config = dict(
    n_layer=26,
    d_model=192,
    n_head=3,
    n_kv_head=3,
    head_dim=96,
    d_mlp=1152,
    vocab_size=8192,
    activation='gelu',
    norm='layernorm',
    norm_place='pre',
    norm_eps=1e-05,
    positions='learned',
    qk_norm=False,
    attn_scale=0.102,
    bias='qkv',
    tie_embeddings=True,
    parallel_block=True,
    init='normal',
    init_std_qkv=0.0636,
    init_std_o=0.0,
    init_std_up=0.0636,
    init_std_down=0.0,
    optimizer='adamw',
    lr=0.00307,
    beta1=0.9,
    beta2=0.99,
    weight_decay=0.12,
    lr_head=0.0102,
    grad_clip=1.0,
    warmup_steps=513,
    schedule='wsd',
    decay_fraction=0.658,
    decay_shape='linear',
    final_lr_fraction=0.02,
    batch_tokens=[65536, 131072],
    seq_len=1024,
    doc_mask=True,
    z_loss=0.0001,
    train_tokens=619800000,
    steps=6734,
    dataset='wikipedia_en',
)
Each number is 128 + 32 x the weight over its row's rms, rounded and kept within 0 to 255. Layers, rows and columns count from 0. The size above them is the row's rms in percent of the matrix's.

# layer 6 attention key, 288x192, rms 0.0597, rows 134-186, columns 128-191
size [101  94  93  82  87 177 156  96  88  85  88  89  97  94  88  88  84  88  86  88  97  93  90 117  90 225  96  84  94 102  88 147 102  97 129  95  85  87  96  94  89  90  86  91  89 101 103  86  97  92  89  92  97]
[[133 128 141 108 136 123  93 142 129 117 129 136 122  85 108 181 124 142 159 182  38 134  93  96  98 135 137 108 122 114 145 101 126  91 110 111 154  89 126 145 117 116 117 232  66 137 111 127 151 113 103 148 117 158 137 126 160 188 145 121  75 129 116 173]
 [127 150 158 163 148 143 148 249  89 116 106 149 151 106  99  61 122 118 102  93  80 162 204 129 166 126 144 131  91 124 126 142 122 151 119 145 120 136 197 122 102 113 146 106 131 139  87 149 146 124 193 129 116 176 180 150 110 109  98 146 106 115 151 121]
 [135 164 135 166 131 170 158 173 158 106 142 122 137 175 134  29  76 134 107 135 133  86  88 138 131 102 135 112  82 173 119 162 118 151  76 142 109 124 127 137 120 130 115  61 163 131  80  77 111  95 131 150 137 147 130 124 107 129 101 129 154 167 141 134]
 [ 95 193  26 107 140  77 128 100 108 154 136 115 109 131 126  77 177 157 130 167 126  76 135 141 162 155 123 150 111 126 115  95 127 205 102 117 156 130  82  70 118 116 130  69 184 119 136 109  76 119 156 115 122 116 154  93 137 109 127 164 130 107 138 125]
 [130 164  58 108 162 159 173  83 118 116 140 131  68 151 146 159 119 138 116 141 190 143 121 165 123 181 116 137 160 145 123 151 112 153 199 120 123 171 110 144 209 104 134  62 177 191 138 171 130 158 171  54  98 133 148 134 113 142 130 181 199 142  98 123]
 [147 170 146 194  99 112  74  82  86 152  93 123 162 102 123 151  65 112 101 136 138 132 134 104 126 115  64 129 159 188 118  75 101 159 176 160  70 159  62 110 155 153 118 111 133 154 116 108 134 148 157  98 136 131 153 112  76  94 144 103  66 155 194 122]
 [133 102 123 103 138 154 124 115 180 124 144 143 103 146 133 142 151 151 125 106 121 156 107 182 120 136 168 119 134 103 125 113 117 115 114  72 225 114 228 137 160 125 126 168  94 126 156 156 163 153 114 148 106 142  74 107 106 138 117 135 188 113  81 122]
 [132 137  63 155 139 153 170 124 100 122 101 135 187  97 126  57 102 136  70 145 228 156 145 133 126  64 126 121 166 135 129 159 134 131 123 145 108 104 109 122 125 133 139 105 164 103 105  68  55 120 149 136 100 160 147 121 108 130 128 130 205  89 135 107]
 [147 128 197 109 120 144 130 185 113 130 125 117 120 130 131 136 150 112 138  23 158  79 155  76 141 101 124  69 148 132 124 152 101  97 197  97 130 121 123 104 134 136 124 148 110  93 158 109 163 123 103 158 152 136 130 136 121 105 145 116 113 134 163 143]
 [113 215 121 193 147 149 170 108 213 143 133 114  70 138 103 137 140 135 144  94 127 122 143  99 113 164 156 143  78 134  90 151 106 135  96 104 126 141 121 143 129 161 146 112 130 182 163  99 129  66 119 111 126  86 139 136 147  88 106 174 129 126 167 110]
 [135 147 102 112 192 165 121 219 160 116 129 116 203 181 124 110 121 141 120  88 171 167 115 147  65 130 163 124 136 133 167 182 139 140 166 131 122 142 100  87 113 156 116  73 155 156 110 184 123 148 152 174 123 104 119 187 113 137 118 120  91 106 126 131]
 [106 114 101  55 128 140 137 112 164 174 180 114 124 182 101 140 122 121 124 219 149 139 126 151 134 146 117 172 129  94 127 111 125 116 141 115 114 171   4 139  79  91 132 128 110 128 125 148 157 130 133 121 174 122 122  98 111 132 103 111 129 132 150 113]
 [120  83 126 170 143 165  71  59 105 118 155  92 161 181 170  93 127 123 110 114  97  58  98  52 116 162 148 182 174 151 153 144 139 152 108 138  83 110 138 171 153 129  86 138 155 139  97 158 154  87 118 154 135 152 114 171  96 146 131  77 103  79  95 148]
 [114 138  37 161  91 120 121  70  92 120 139 123  81  73 126 118 109 165 120 101  69 124  74  99 138 171 115 122  87 100 124 126 142 119 172  74 122 112 173 113 174 172 114 123 147 143 141 115 130 116 101 112 132 110 130 115 109 183 133 162 127 135 137 150]
 [131  94 123 108 101 163 130  54 115  91 122 144 123 160 132 150 131 133  87 157  74 170 117 117  88 181 109 147 100 139 138 115 149 117  71 105 140 100  81 179 119  79 126 159 141 154 110 125 112 102 112 158 141 120 112 166  97 163 144 132 116  86 123 130]
 [130 102 103 112  75 168 117  88 122 144  98 128 153  65 129 160 130 179 140 146 157 155 178 102  91  93 130 130 114 120 134 203 126 129  60 100 157 106 152 105 119 182 135  82 136  98 157  70  93 113 109 126 100 155 154 152 116 123 131 169 186 179 132 123]
 [139 165 169  96 115 146  81 209 156 102 135 149 123 183 127 117 194 132  96 118  64 163  87 149  85 140 130 153 125 108 113 119 131 109 141 146 161 148 139 159  87  64 136 132  77 141  88 134 134 168 103 116 101 143 121 115 104 118 131 115  88 201 117 131]
 [123 148 196 126 181 166  94 130 175 112 142 119 149 144 123  99 122 147  94 168 192 140 163 120  71  55 133 165 101 129 134 116 139 131 183 136 129 114 115 113  76  89 123  71 132 135 107 121  80 114 140 129 147 129 143 181 129 109 137 166  97 139 109 141]
 [134 134 117 151 140 120 132  41  98 129 116 107  95  80 116 200 160  94 183  81  79  65  74 147 109 136 130 123 160  93 115  94 126 119  76 180 148 128 182 105 111  57 134 102 155 123  89  98  82 130 159 105 120 102 124  58 134 104 131 115  87 124 119 142]
 [127 143  72 107 160 150 169 109 102  83 110 153  76  92 114 163 101 139 134 110  10 149 125 160 128 141 109  70 110 128 141 115 139 125 186 108 149  90  77 120 146 210 153 149 149 120 151 206 143 105 127 113 135 129 189 109 161 192 135 114 120 123 145 122]
 [140 153 106 161 122 139 113 120 123 129 111 150  88  61 132 124 144  85 159  89  46 128  55 129 133 222 153 117 166 106 123  84 119 138  90 164 151 124 223  93 146 139 127 134 119  89  85 120  68  84 108 142 111 174 145 116 115 145 141  70  89  91 135 128]
 [121 128 216 119 116 160 115 141 120 141 134 186 134 134  93  75 110 146 143 158 161 141 189 129 124 107 137 152 129 117 130 169 151 137 128 134 114 122 157 112 101 168 125 134 140  94 139 123 115 111 127 167 121 159 128 162 150 108 131  97 109  97 157 110]
 [128 129 125 142 146 220 104 199  92 144 120 122 136 197 142 110 125 136 147  99 140 152 105  90 100 202 129 137 143 142 150 125 151 109 151  94 124 127  99 116 147 106 129 127  79 195  77 171 138 106 145 100 112 187 128 159  65  77 104  88 113 112 131 137]
 [135 142 171 183 182 150  99 170  83 111 169  82 105 115 159  68  93 157 105  68  73 122 151 143  90 128 148 167 136 140  86  82 117 158 112  75 160 133 220 151 129 116 128 222  96 153 142 146 116  95 108 163 140 144  94 132  89 127 105  52 121 120 110 143]
 [121 128 119  88  94 135 118  98 120 113 157 153 194 122 132  92 119 156 135 148 173 137 115 105 135 192 101  88 179 153 140 135 119 131 186 122 147 120 135  80 192  91 127  81 167 105  98 107  91 109 150 100 129 130 142 151  94 105 126 116 228 166 143  98]
 [171 175 137 140 106 131 113 115  98 170  72 148 132 107  95 126 106 112  98 137 141 139 127 123 119 112  53 142 128 192  95  56  74 151 151 118 111 189 107  79 127 163  56 155  87 153 117 129 138 144 157 125 131 118 164 107  87  93 136  76 107 119 209  82]
 [126 149 158 129 150  95 186 100 132 132 143  92  91  94 114 120 133 155 146 152 127 209 153 163 110 125 125 130 149 145 125 184 121 133  95 183 100  95 161  94 141 124 139 142 131 115 132 130 108 120 122 143 118  86 144 150 133 155 107 108  71 139 134 114]
 [145 119 187 186  96 151  22 117 103 127 119 128 188 161 154 120 182 117 148 170 115 143 117  97 124 151 104 170  81 131 146 122 103 149  62 173 173 114 125 135 165 151 128 118 118 108 179 111 139 147 146 119 146 198 103 135 121  82 164 136 138 143  96 157]
 [104 158 183  87 186  82  80 128 169 124 152 107 124 207 128  91  78 137 104 163 167 135 135 127 134 100 126 142 126 105 137 119 103 151 136  89 131 119 157 193 124 107 140 111 143 175 130  88 118 150 159  83 119  57 141 158 150 123 108 163 142 163 105 116]
 [143 157 218 211 195 208 134 201  91 127 131 135 144 104 145  87  82  94 101 116 198 169 127  96 124 142 167 115 129 139 141 150 116 181 180 126 121 116 164 145 169 140 138 135 107 139 103 155 146 125 162 158  93 129 130 153 100 127 115 137 146 156 125 117]
 [136 101 135 217  91 118 123 149 128 133 110 102  94 173 142 130 148 121 143 164 171 122 176 187 160 113 103 149 121 131 123  50 151 197  89  80 115 130 166 113 114 105 130 116  86 164 117 154 187 142 186 118 143 107 104 111  78  97 113 184 115 131 115 120]
 [164 153 149 193 125 145 125 106 103 156  91 114 131 102 127 141  90 139 133 144 135 149 117 127  99 148  69 165 148 205  80  46  85 122 183 114 110 157  87  74 124 171  68 152 124 150 103 115 140 131 145 101 126 119 100  99  92  95 137  69  91 142 174 126]
 [121 104  95 214 113 113  36 218  98 125 147 136 114 176 121 131 117 135 131  46 103  94 122 139 135 111 148 143 122 150  90 151 133  99 100  68 130 112 208 110 118 116 118 123  91 216 131 159 161  98 117 133 151  98 119 115 100 133  93 119 143 162 109 117]
 [109 121  75 139 103  92 106 131 183 145 151 141 119 205 129 231 143 116 126 110 117 156 150 115 166 149 107 174 128 120 108  73 135 138 173  70 133 181  78 179 136 119 136 166 110 165 113 156 223 118 101 123 127  81 139 121 149 153 110 152 152 109 149 107]
 [147 182 151 228 130 118  97 113  71 133 133  84 141 120 140 130  82 123 117 122 109  87 110 101 100 107 104 162 160 188  91  73 104 122 151 131 107 150  54  81 147 171  99 124 125 142 103 114 145 141 168 108 156 141 118  80 134  88 124  76  94 144 182 133]
 [126 116 130 146  76 102 100 211 104 115 118 187  82 129 123  69 155  79 144  85  54 123  92 149 177 146 134 172 148 134  93 122 139 115  55 131 139 132 202 154 123 101 137 187  94 184 115 168 125 118 133 151 110 167 111  74 146 171 117  91 161 136 145 118]
 [115 120 187 134 127 185 174  83 108 137 141 113 125 167 126 126 132 108 103 186 166 131  87 144 130 140 120 147  93 121 153  97 128 157 124  51 103 171 107 172 164 153 125  88 113 183 161  64 160 141 157 115 143 212 117 131 109 129 145 175 197 152 102 116]
 [151 148 180 182 116 115  62 128 108  95 147 107  97 163 130  97  92 157  94 110  34  90 169  75  71 161 109 114 140 139 109 114 132  95  96 141  99  56 139 190 113 105 118 158 124 123 129 114 131 100 133 132 151 106  56 159 107 133 113 105 148 128 132 160]
 [124 105 216  61 137 118 175 200 118 136 121 143 116 172 120 133 152  82 137  95  78 136 118 110  72 145 129 123 161 126 126 149 128 158  85 119 155 150  66 131  92 112 151 158  72 184 126 105 114 128 128 156 112 133 113 167 109 137  99  66 156  95 142 118]
 [128 117 128 154  88 139 197  60 133 116 147 146 139 121 131 155 146  92 119 149 118  78 104 140  95  73 150 150 113 100 124 162 120  77  76 108 140 138 136 149 135 116 119 117  85 101 149  81 110 109  98 111 142  49 128 111 134 120 118 207 189 139 155 112]
 [151 159 157  87 141 105 149 137 138 136 125 148  80 157 144  67 175 114 118 140 102 142 129 149  74 129  95 137 166 121 128 129 139 140 148  47 139 116 169 137 166  80 155 131 103 114 157  82 117 114 112 148  93 164 114 179 144 119 117 112 133  95 120 123]
 [143  90  98  94 182 148 108 153 112 125 118  81 104  90 115  79 139 141  86 146 180 125 224 123 105  85 121 150 172 169 114 116 125 154 142 172 116 130 189 144 108 151 130  83 136 117 133 187 149 134 111  96 122 120 107 130 157 112 126 140 141 105 118 128]
 [160 124 113 118  98  73 193 203  92 123 123 111 180 176 109 115 108  91 171 105  83 131  85 104 173 159 132 137 130 135 143 157 117 138 209 162 131 167 144 120  93 141 139  83 151  69  95 173 144 169 150 126 168 146 171 177 118 109 118 163  87 115 151 129]
 [132 142 113  26 136  69 189 161 146 145 128 149  66 139 136 149 154 157 142 165  78 134 148 130 105  85 103 137 101  95 122 169 140 185 156  68 195 133  83  87 118 152 156  96 123 135 207 171 139 148 114 125 148 162 124 163 189 139 114 176  91 122 132 121]
 [131 111 122  84 162 136 200 154 122 117 107 170 172  97 113  46 151 142 127 140 109 163 108 143 119 123 130 144 120 114 143  99 110 141 127 176 145 107 192 122 122 112 130 111 147  61 139  86 104 151 154  95 127 110 129 159 138 119 123  86  91 154 146 140]
 [157 121 132  95  65 171 111  61 112 115 132  79 168 136 175  94 144 141 117 134 139  80  71  97 107 117 104 143 130 108 149 114 154  86 116 134 114 108 139 149 138 138 100 167 185  99 110  96  96 155  99 134 146 144 114 123 158 134 148 161 177 180 112 116]
 [146 106 145  75 159  98 123  46 151 137 142  96 132 148 141 176 119 140 164 187  59  86 128  96  75 122 110 145 155 142 113 136 134  92 120 165 100  97 126 132 103 139 104 148 178 143 142  90 130 124 110 110 189  63  63  95 185 143 158 124  91 129 111 172]
 [132  70 151 133 125 159 111 108  99 188 155 106 183 145 116 100 132 194 143 158 160 163 240 128 148  90 120 157 160 133 134 144 129 198 148 156 120 145  99 136 117 169 138 127 136 135  82 172 117 163 136 143 133 170 124 163  94  92 103  84 152  65 110 122]
 [139 111 170  92 155  87 163 146 151  97 156 136  83 132  73 196 146 125 100 197  83 185 155 108 120 134 143 128  93  96 125  81 131 148 187 102 110 118  92 137 130 119 125 210 109 156 107 101 128 143 121 155 169  35 113 128 192 174 115 136 149 131 138 136]
 [116 138  70 140  87 135 153 130 137 151 102 148 148 153 106 120 122 161  88 166 191 148 186 139 170 114 125  99  84 145 109 163 124 140 197 143 153 130  56 129 144 152 141  39 189 144 183 126 168 120 156 113 121 120 173 149 102  82 121 228 133 118 135 106]
 [129 114 182 122 118 139 169  81  90 140 118 125 155 168 129  57 160  91 107 119 146 168 119 128  50 147 126 108 108 120 153 141 166 146 217 173 114  91  85 115  64 103 115 133 181 120 100 128 130 136 162 131 124 143 142 159 140  82 125 149  61 152 105 125]
 [ 98 159  44  67 134  62 152 154 181 116 121 175 112 139 110 147 173  97 126 168 156 102 142 132 161 116 124 108 122 128 145 154 123 151 174 164 135 128 110  96 114 172 131  74 114 157 175 201 140 112  95  84 124  73 161  94 158 127 142 125 146 154 150 127]
 [140 160 192 138 117 186 124  96 134 146 158 153 141 127 125 179 147 126  75 141 113 182 205 131  72 192 155 137 120 126 135  52 154 121 122 166 130 131 163 144 137 159 123 198 151 149  99  73 167 127 133 151 120 115 111 152 133 101 129 104  93 113 104  98]]
# layer 6 attention query, 288x192, rms 0.0498, rows 135-186, columns 128-191
size [ 95  85  81  92 158 164  86  87  84  92  93 108  79  85  80  86  77  81  90  99  94  88 115  88 173  88  83  88  97  89 158  87  86 137 103  84  93  92  89  83  79  86  73  82  86 101  97 105  96  95  82  99]
[[121 189 157 171  77 163 148 146 135 193  97 169 154  70 150  98 100  80 157 137 138 133 189 127 142 142 119 112 135 124 124 102 141 148 110 141 108 138  59 125 111 161 152  84 105 179 134  68 132 129 168 146 117 124 146 111 112 141 153 156 134 131 177 142]
 [114 123 221  97  29 167 150 190  93 146 123 146 115  82 157 156 107 184 127 104  64 115 165 131 129  91 150 103 111 164 118 147 126 175 124 185 108  92  86 147 112 142 107  87 125 115 154 150 139 175 116 112 124 154 145   6 124 149  98 141 135 135  83 126]
 [154 157 194 173  73  82 130 125  85 116 112 176 125  84 132 193  55  88 125 159 143 154 152 113 127 149  97 110 114 129 131 113 129 120 130 178 114 153 137 117 145 167 106 100 140 125 143 178 151 134 144 135 111 138 116 149 151  91 137 137 123 129 117 107]
 [164 153  29  59 135 201  77 153 126 109 172 141  82 117 145 172 114 130 135  45  79 192 106 133 187 117 129 111 137 129 122 126 119 109  87 156 131 134 146 147 135 211 104 166 109 170 139 126  86 138 132  92 124  95 154 124 163 126 138 116 142  85 102 115]
 [155 144 136 133 162 163 120 172 166 113 149 143 137 125 241 125 128 160 136  96 105 139 115 124 190 108 217 131 180 136  40 140 137 136 131  93 157  86 110 100 155 119  93 127 134 136 114 132 152 174 166 160 127 139   1 131 123 167  61 109 149 119  63  95]
 [  0 110 124  94 114 100 117 144 131  72 173 142 116 139 185 144 110 158  77 132 136 103 153 109 105 135 255 128 140  93 145 142 255  91 146 150 156 120 114  91 141 131 255 112 152  99 133 105 168  94 108 137 111 127 142 122 115 136 133 110 141 134 111 125]
 [116 139  65 153 100 156 160 143 120 127  82  96  97 189 126 107 113 105 106 133  85  97  85  84 109 150 115 105 120 128 136 129  72 156  97 177 103 122 173 120 130 195 159 172 180 108 178  89  96 127 117  89 105 168 123 138 178 142 121 144 113  94 154 154]
 [137  94 159 130 106  78 121 162 244 102 131 168  59 110 152 125 156 126 149 132 150  87 152 137 183 155 183 118 153 123 133 159 141 120 108 129 139 104 143 138 117  54  76  39 123 134 136 159 120 148 122 132 155 181 142 154 206 181 109  98 100 106 107 146]
 [127 123 125 186 146 141 112 151 144 151 139 146  77  59 132 126 116 185 103  30  80 109  97 103  83 115 101 128 125 110 121 124 133 131 164 165 182 107 165 137 148  87 120 113 135 119 120 176 116 107 216 157 155 160 142 137 129 140  89 158 146 150 101 149]
 [119 169  93 154 165  64 186 117 149 127 141 112 140 127 115 120 138 158 137 178 170 152  51 100  95 108 129 139 132 136 131 101 151 140 111 167 129 128 107 143 112 102 146 139 144 118 136 136 129 130 114 136 137  99 147 136  39 145 117 147 111 146 105  61]
 [188 156 118 102 130 243 178 181 109 132 139  88 113 146 156 145 109 146  77  84 137 119 193 204 143  90 141 105 100 147 144 139 116 118 188 140 194 100 166 151 144 100  93  67 127 112 113 217 172 169 129 119 117 153 125 100 130  93 194 106 172  79  89 121]
 [ 91 111 163 127 145 135 120  78 164 151  97  71 148 145  96 115 118 118 118 206 255 155 177  80  95  92 110 126 100 174 129 105 168  99  95 132 118 132  42 116 116 119 179 109 128 111 109 135  72 147 108 101  97  90 116  89 114  81 107 146 134 138 169 141]
 [137  57  73  89 117 171 115 134 107 154 119  88 122 134 168 173 133  95 161  92  88 169 138  66 145 113 127 158  72 140 117 170 139 122 134 134 142 138  18 148 109 131 105 174  61 151  86 159 129 122 198 108 149 127 133  62 189 128 159 163 108 131 142 139]
 [121 127 103  58 132 177 126 123 136 139  92  76 157 214 107  64 136 158 144 143 182  61  95  94 163 162 161 122 120 168 125 121 119 119 156 126 165 117  67 129 136 105 131 148 110 100 128  21  87 145 146  97  71  85 150  99 124 119 130 151 165  90 121 144]
 [154 139 102 134 137 146 118  78 161 130 109  94 122 159 131 175 103 158  85  57 144 113  34 100 102  96 125 132 108 127 114 149 118 129  89 153 130 145 175 151 125 153 110 148 160 150 148 195 120 130 125  91 153 123 153  95  96 173 109 148  65  98  86 133]
 [141 131  53 121 107 139 118 135 157 160 126 147 121 148 154 140 115 142 108  70 166 122 116 116  68 207 151 134 146 126 116 105 126 125 136 173 142 123 145 140 167  45 151  84 133  94  91 161 125 126 168 127 127 151 142 145 105 117 129 137 121 124 124 146]
 [172 155 118 109 102 159 185 122 136 173 123  56 127  67 160 126 111 170  94  88 131 117 140 175  67 150 154 130 105 113 133 179 132 146 126 159 133 110 139 143 116 101 128  99 112 161 133 191 143 134 142 133 141 109 142 124 104 190 136 128  70 142  88 107]
 [138 132 163  97 123  96 146 143 130  88  88 147 116 163 130  42 125 124 141 137 137 111  45 116 137 139  94 109  92 131 119  88 136 155 153 166 113 165 203 121 152 115 126 107 177 132 132 205 181 111 121 204 157 123 116 115  43 139 137 128 167 125  98 102]
 [130 105 174 181 100 130  97 165 103 127 128 119 146  97 143 135 179  64 175 219 183 148 146  85 135 100  90 142 122 108 120  96  98 105 106 155  92 158 109 118 132  42 125 115  83 139 129 108 163 139 175 115 146 113 123 122 169 116 134 155  86 122 128 148]
 [ 78  86 109 174 115 111 148 131 139 146  93 179 159 109 118 125 139  91 174 255 184 154 142 129 121 148  92 138 170 139 106 108 142 154 135  99  93 153   1 114 128 148 186 131 149 134 107  63 149 120 115 132 162 104 141 138  72 119 130 151 112 167 163 134]
 [ 99 142 212 187  88  93 147  70  93 164 114 159 165 144 142 136 104  91  96 222 124 193 129 116  41 153 100 169 119 119 135 175 131 132  97 133 146 151 168 111 114 177 174  84 141 140 126 170 111 121 124 125 146 130  96 160 166 106 122 124  60 132 180 153]
 [114 104  75 193 134 192  79  81  73 135 116 143 166 119 123 118 125 127  91 157 226 107 170  92 128  96 121 130 134 154 138 100 149 109 100 108  85 147 123 135 111 187 141 112 165 155 137 111 101 134 142 125 124  91 130 124  49 120 137 136  95 145 157 113]
 [ 51 104 138 100 137 186 135 106  89 173 108 115 125 124 129 140 157 138 106 102 121 173 116 139  85  99 139 119 123 142 111 112 186 112 133  31 127 114 118 121 120 143 255 132 140 149  60 163 119 113 123 123 148 123  90 109  79 102 130 157 104 140 163 154]
 [141 133 144 162 138  87 112  97 165  82 144 111 119 162 105 181 118 127 109 116 138 188  88  96 178 140 138 107 168 135 135 151 143 135 109 194 111 159 105 129 132  92 103 107 162 139 197 113  59 146 138 151 124 151 159 128 146 148 101 116  85 126  78  96]
 [ 64 108 139 151 171 149 115 156 168 104 178 140 128 113 232 122 115 168 142 132 116 123 112 146 172 129 255 160 182 121  34 142 202 119 137 114 117  72 141 109 144 132 181 127 138 140 114 113 136 136 178 181 109 152  27 128 143 151  99 108 138 129  25 131]
 [122 156 177 101 117 128  79 158 131  96 164 173 111 142 118 141 137 145 171 118 108 163 115 208  83 125 112 117 134 109 141 136 132 143  62 118 121 148  44 139 101  93 122 219 175  85 126 154 172 175 112 135  91 149 122  94  63 160 137 122 161 108 127 109]
 [ 97 146 149  82 150   1 118 129 145 149 124 128 106 132  86 173  71 164  96 152 145 150 125 119 149 111 125 135 161 153 112 117 138 125 141  85  75 108  60 140 105  94 184 122 130 136 149   5 130 108 142 115 136 137 117 165 110 115  94 105 154 135 131 116]
 [128 217 104 195 121 207 148  61 122 191 149 120 167  49 128 178 120 120  88 186 169  90 172 143 106 138 126 113 151 148 136 110 125 110 128 148 100 157 191 119 150 133 146 116 173 131 110 104  84 135 136  97 105  88 132 157 110  79 135 118 149 111 164  84]
 [112 151  94 132 151  79 132  23 137 154 115 105 111  95  89 114 131 127  95 182 153 158 126  73  94 103 123 116 120 167 125  34 130 149 108  92 136 119 157 127  97 120 175 143 138 118  99 130  53 130 156 104 112 116 129 109 140 128 114 142  80 124 188 140]
 [131 136 132 143 112 143 136  93  90 108 119 145 172 133 122 167 112 160 117  99 127 146  88 132 119 146 135 111 124 123 129  67 125 128 124 141 113 129 121 113 125 143 111  85 156 112 129 123 161 138 134 136 123  58 139 133  78 105  79 136 132 164 161 120]
 [ 74 103 119 162 150 137 119 151 171 107 178 117 126 119 230 136 119 170 125 149 102 136 121 153 184 133 255 138 160 120  66 110 215 110 148  81 124  83 136 102 149 130 198 134 131 114 101 133 134 140 141 173 132 151  32 123 116 136 109 111 136 122  20 136]
 [142  63  83 169 136 248 109 153  84 116 130  86 110 123 130 107 134 148 143 130 105  88 136 133 148 115 136 140 104 122 141  70 171 120 158  90 164 102 125 147 119 207 126  99 130 123 107 208 155  76 134 144 137 103 103  65  88 102 131 170 112 153 126 150]
 [131 122  87 148 135 128  94 133 171 131 154 132 109  98  97 140 183 129  91 114 161  70 159 138 127 140 142 105 150  93 133 166 142  67 153 151 200 126 145 135 135 130  75  78 109 107 123  94 106 136 124 100 102 134 129 167 115  67 162  98 161 121 141 140]
 [121 120 140 156 167 143 123 135 149 105 146 117 123 110 246 121 126 155 160 105 139 140 105 119 200 112 230 141 181 134  55 132 170  95 133 102 134  75 106  94 161 122 136 117 158 150 129 125 133 150 167 195 141 136  27 122 157 145  90 122 134 139  29 123]
 [105 130  73 163  97 202 162 104  59 155 120 154 160  61 123 138 161 115 138 127 139 114 159 140  95 148 118 135 122 139 104  79 133 113 113  74 141 127 160 125 159 159 157 135 105 108  74 212 135 137 153 137 135  93 117 116 122 105 102 158 132 178 160 139]
 [173 177 200  21  86 181 114 131  99 107 144 124 123 144 172 158  76 167  66  76  98 186 145 132 118 130 157  94  98 145 151 170 128 129 130 165 140 113 202 142 109  78  83 154 133 116 129 141 125 185 114 110 115 140 131 124 214 111 137  73 149 134 102 133]
 [140 176 112 135 163 211  63  91 117 131 144  56 168 183 114 141 117 169 123 134 163  88  64 141 171 127 143 108 105 140 108  69 117  97 151 129 107 115  93 135 157 105 111 115 146 123 101  67 117 109 150 124  87 106 124  73 154 104 135 129 121  91  52 170]
 [121 111 189 123 120 134 173 169 108 121 120 116 148  79  94 143 183 160  79 182 145  88 106 119 120  80 133  82 106 135 117 122 122 135 129 141 159 146 137 109 116  70 137 122 102  85 132 133 137 189 125 159 135 147 134 131  90 103 130 122 143  82 142 127]
 [154  60 152 123 158 112 128 194 199 110 116  64  84 129 133 121 139 144 131  86  77  80 121 100 149  94 137  83 113 125 118 143 159 116 110 158 112  83 191 150  99  95  85  87  60  94 138 164 153 129 142 136 121 152 140 106 160 125 114 138 159 121  93 185]
 [117 168 164 139 117 140 164 143 219 126 106 136 101 210 113 206 132 113 123 111 141  83 166 181  96 162 145 105 151 142 150 107 144  94  93 115 159 131 215 144 161 176 110  59 216 123 143  69 115 147  93  86 114 125 129 168 129  96 165  92 133  99 132 128]
 [157 141  79  90 183 190 135 209 131  82 138  92  87 196 124  80  80 135 167  69 138 153  65 147 203 139 144 139 111  77 111 155 105 163  85 150  83 138 187 134 147 121 118 191 166 141 126  71  95 140  56 111 106 131 135  61 137 151 116 133 135  91 100 129]
 [133 128  99  84  76  64 135 163 144 139 131 187  88 113 145 161 149  92 142  88 235 158 115 120 139 116 141 122 166 131 128 149 119 159 149 129 102 122  33 116 124   0 126  91  90 151 155 137  99 129 131 169  97 138 143 111 157 141 134 151 130 145 149 103]
 [166 179 192 167  92 164 134 188 129 109  92 192 104  61 104 191  88 108 104 136 155 137 103 172  94 106 141 117 128 147 152 167 126 100 113 160 163 147 111 102 126  98 101 106 140 128 123 119 168 157 115  86 135 147 112 117 139 121 161  86 168  89  99 120]
 [138 169 223  90  98 105 109 119 145 130 122 145 134  50 139 178  63  78 129 143 133 108 122 109 159  83 142 138 157 123 106 112 129 141 106 103  86 128 108 117 144 205 133  79 132 137 105  77 116 134 129 144  81  81 148 159 130 138 118 102 119 152 187 136]
 [120  92 127  50 121 165 110 118 108 127 111 107 205 111 158 147 183 131 114  30 100 113 143 111 119  80 137 112 157 111 117 122  91 144 127  67 101  84 188 157 170  97 128 175 108  92 158  74 119 151 118 115  96 121 124 120 156 146  96 124  96 153 109 151]
 [152 104 104 120 185 242 140 136 137  59 145  98 104 190 152 171 175 155 124 131 137 107  78 151 138 165 130 134 105  92 147 137 120 116 152 134 152 149 107 102 169 102  79 157 117 110 103 139 138 143 137 140 155 120 100 139 144 104 135 118 154 127  40 154]
 [124 150 112 180 103 127 118 117 101 149 124 135 173 171 155 170  66 120  92 180 194 166 194  97 104 151 117 127 145 160 139 107 129 129 136  91 121 141  82 155 135 152 156 134 161 108 140 169  85 139 117 128  98 107 130 138  68  97  96 109  98 125 174 108]
 [140 163  92 163 118 197 165  74 119 150 152 115 146 126 142 121 150 104 160 189 126 127 135 114 124 184 122 141 102 136 147  91 121 120 111 142  94 112  73 125 147 126 116 127 106 110 100 148 102 158 170 124 158  93 104 174 229  81 124 104 128 118 114 136]
 [166 119  72 165 135 108 103 131 109 125 112 166 107 145 145 112  82 105 136  95 101 112 148 103 153 121 135 157 127  89 126 165 114 137 147 138 117 119 120 145 112 142  84  89  93 161 150  96  81 128 136  93 129 173 147 165 174 125 132 137 134 148 136 150]
 [112 117 255  50 128  94 114 109 138 142  95 155 118 119 138 140 157 104  97 201 127 176 173  96 146 123 142 123 132 139 126  91 126 119 109 147 140 132  86 114 107 157 134 149 133 130 136  60 149 141 148 135  95 121 151 117 157 139 126 125 128 172 141 104]
 [133 151 152 191 142 121 143 137 184 121 148 194  87 117  91 140 145  82 132 184  83 144 163 148 187 120 122 124 125  98 126 122 115 114 126 213 117 103 109 127 107 135  93 146 101 115 146 112 128 115 145 110 155 125 134 145 204 125 157 108 165 140 111  86]
 [111 163 110 114 153  61  82  11 143 124 101 105 186  96 134  96 154 124  89 127  81 128 118  86  75  97 125 145 133 135 148  86 155 131 161  36 187 140  98 114 145 125 159  85 212  89  99  31 112 125 143 106 106 119 116 163 108  79 151 116 123 152 187 160]]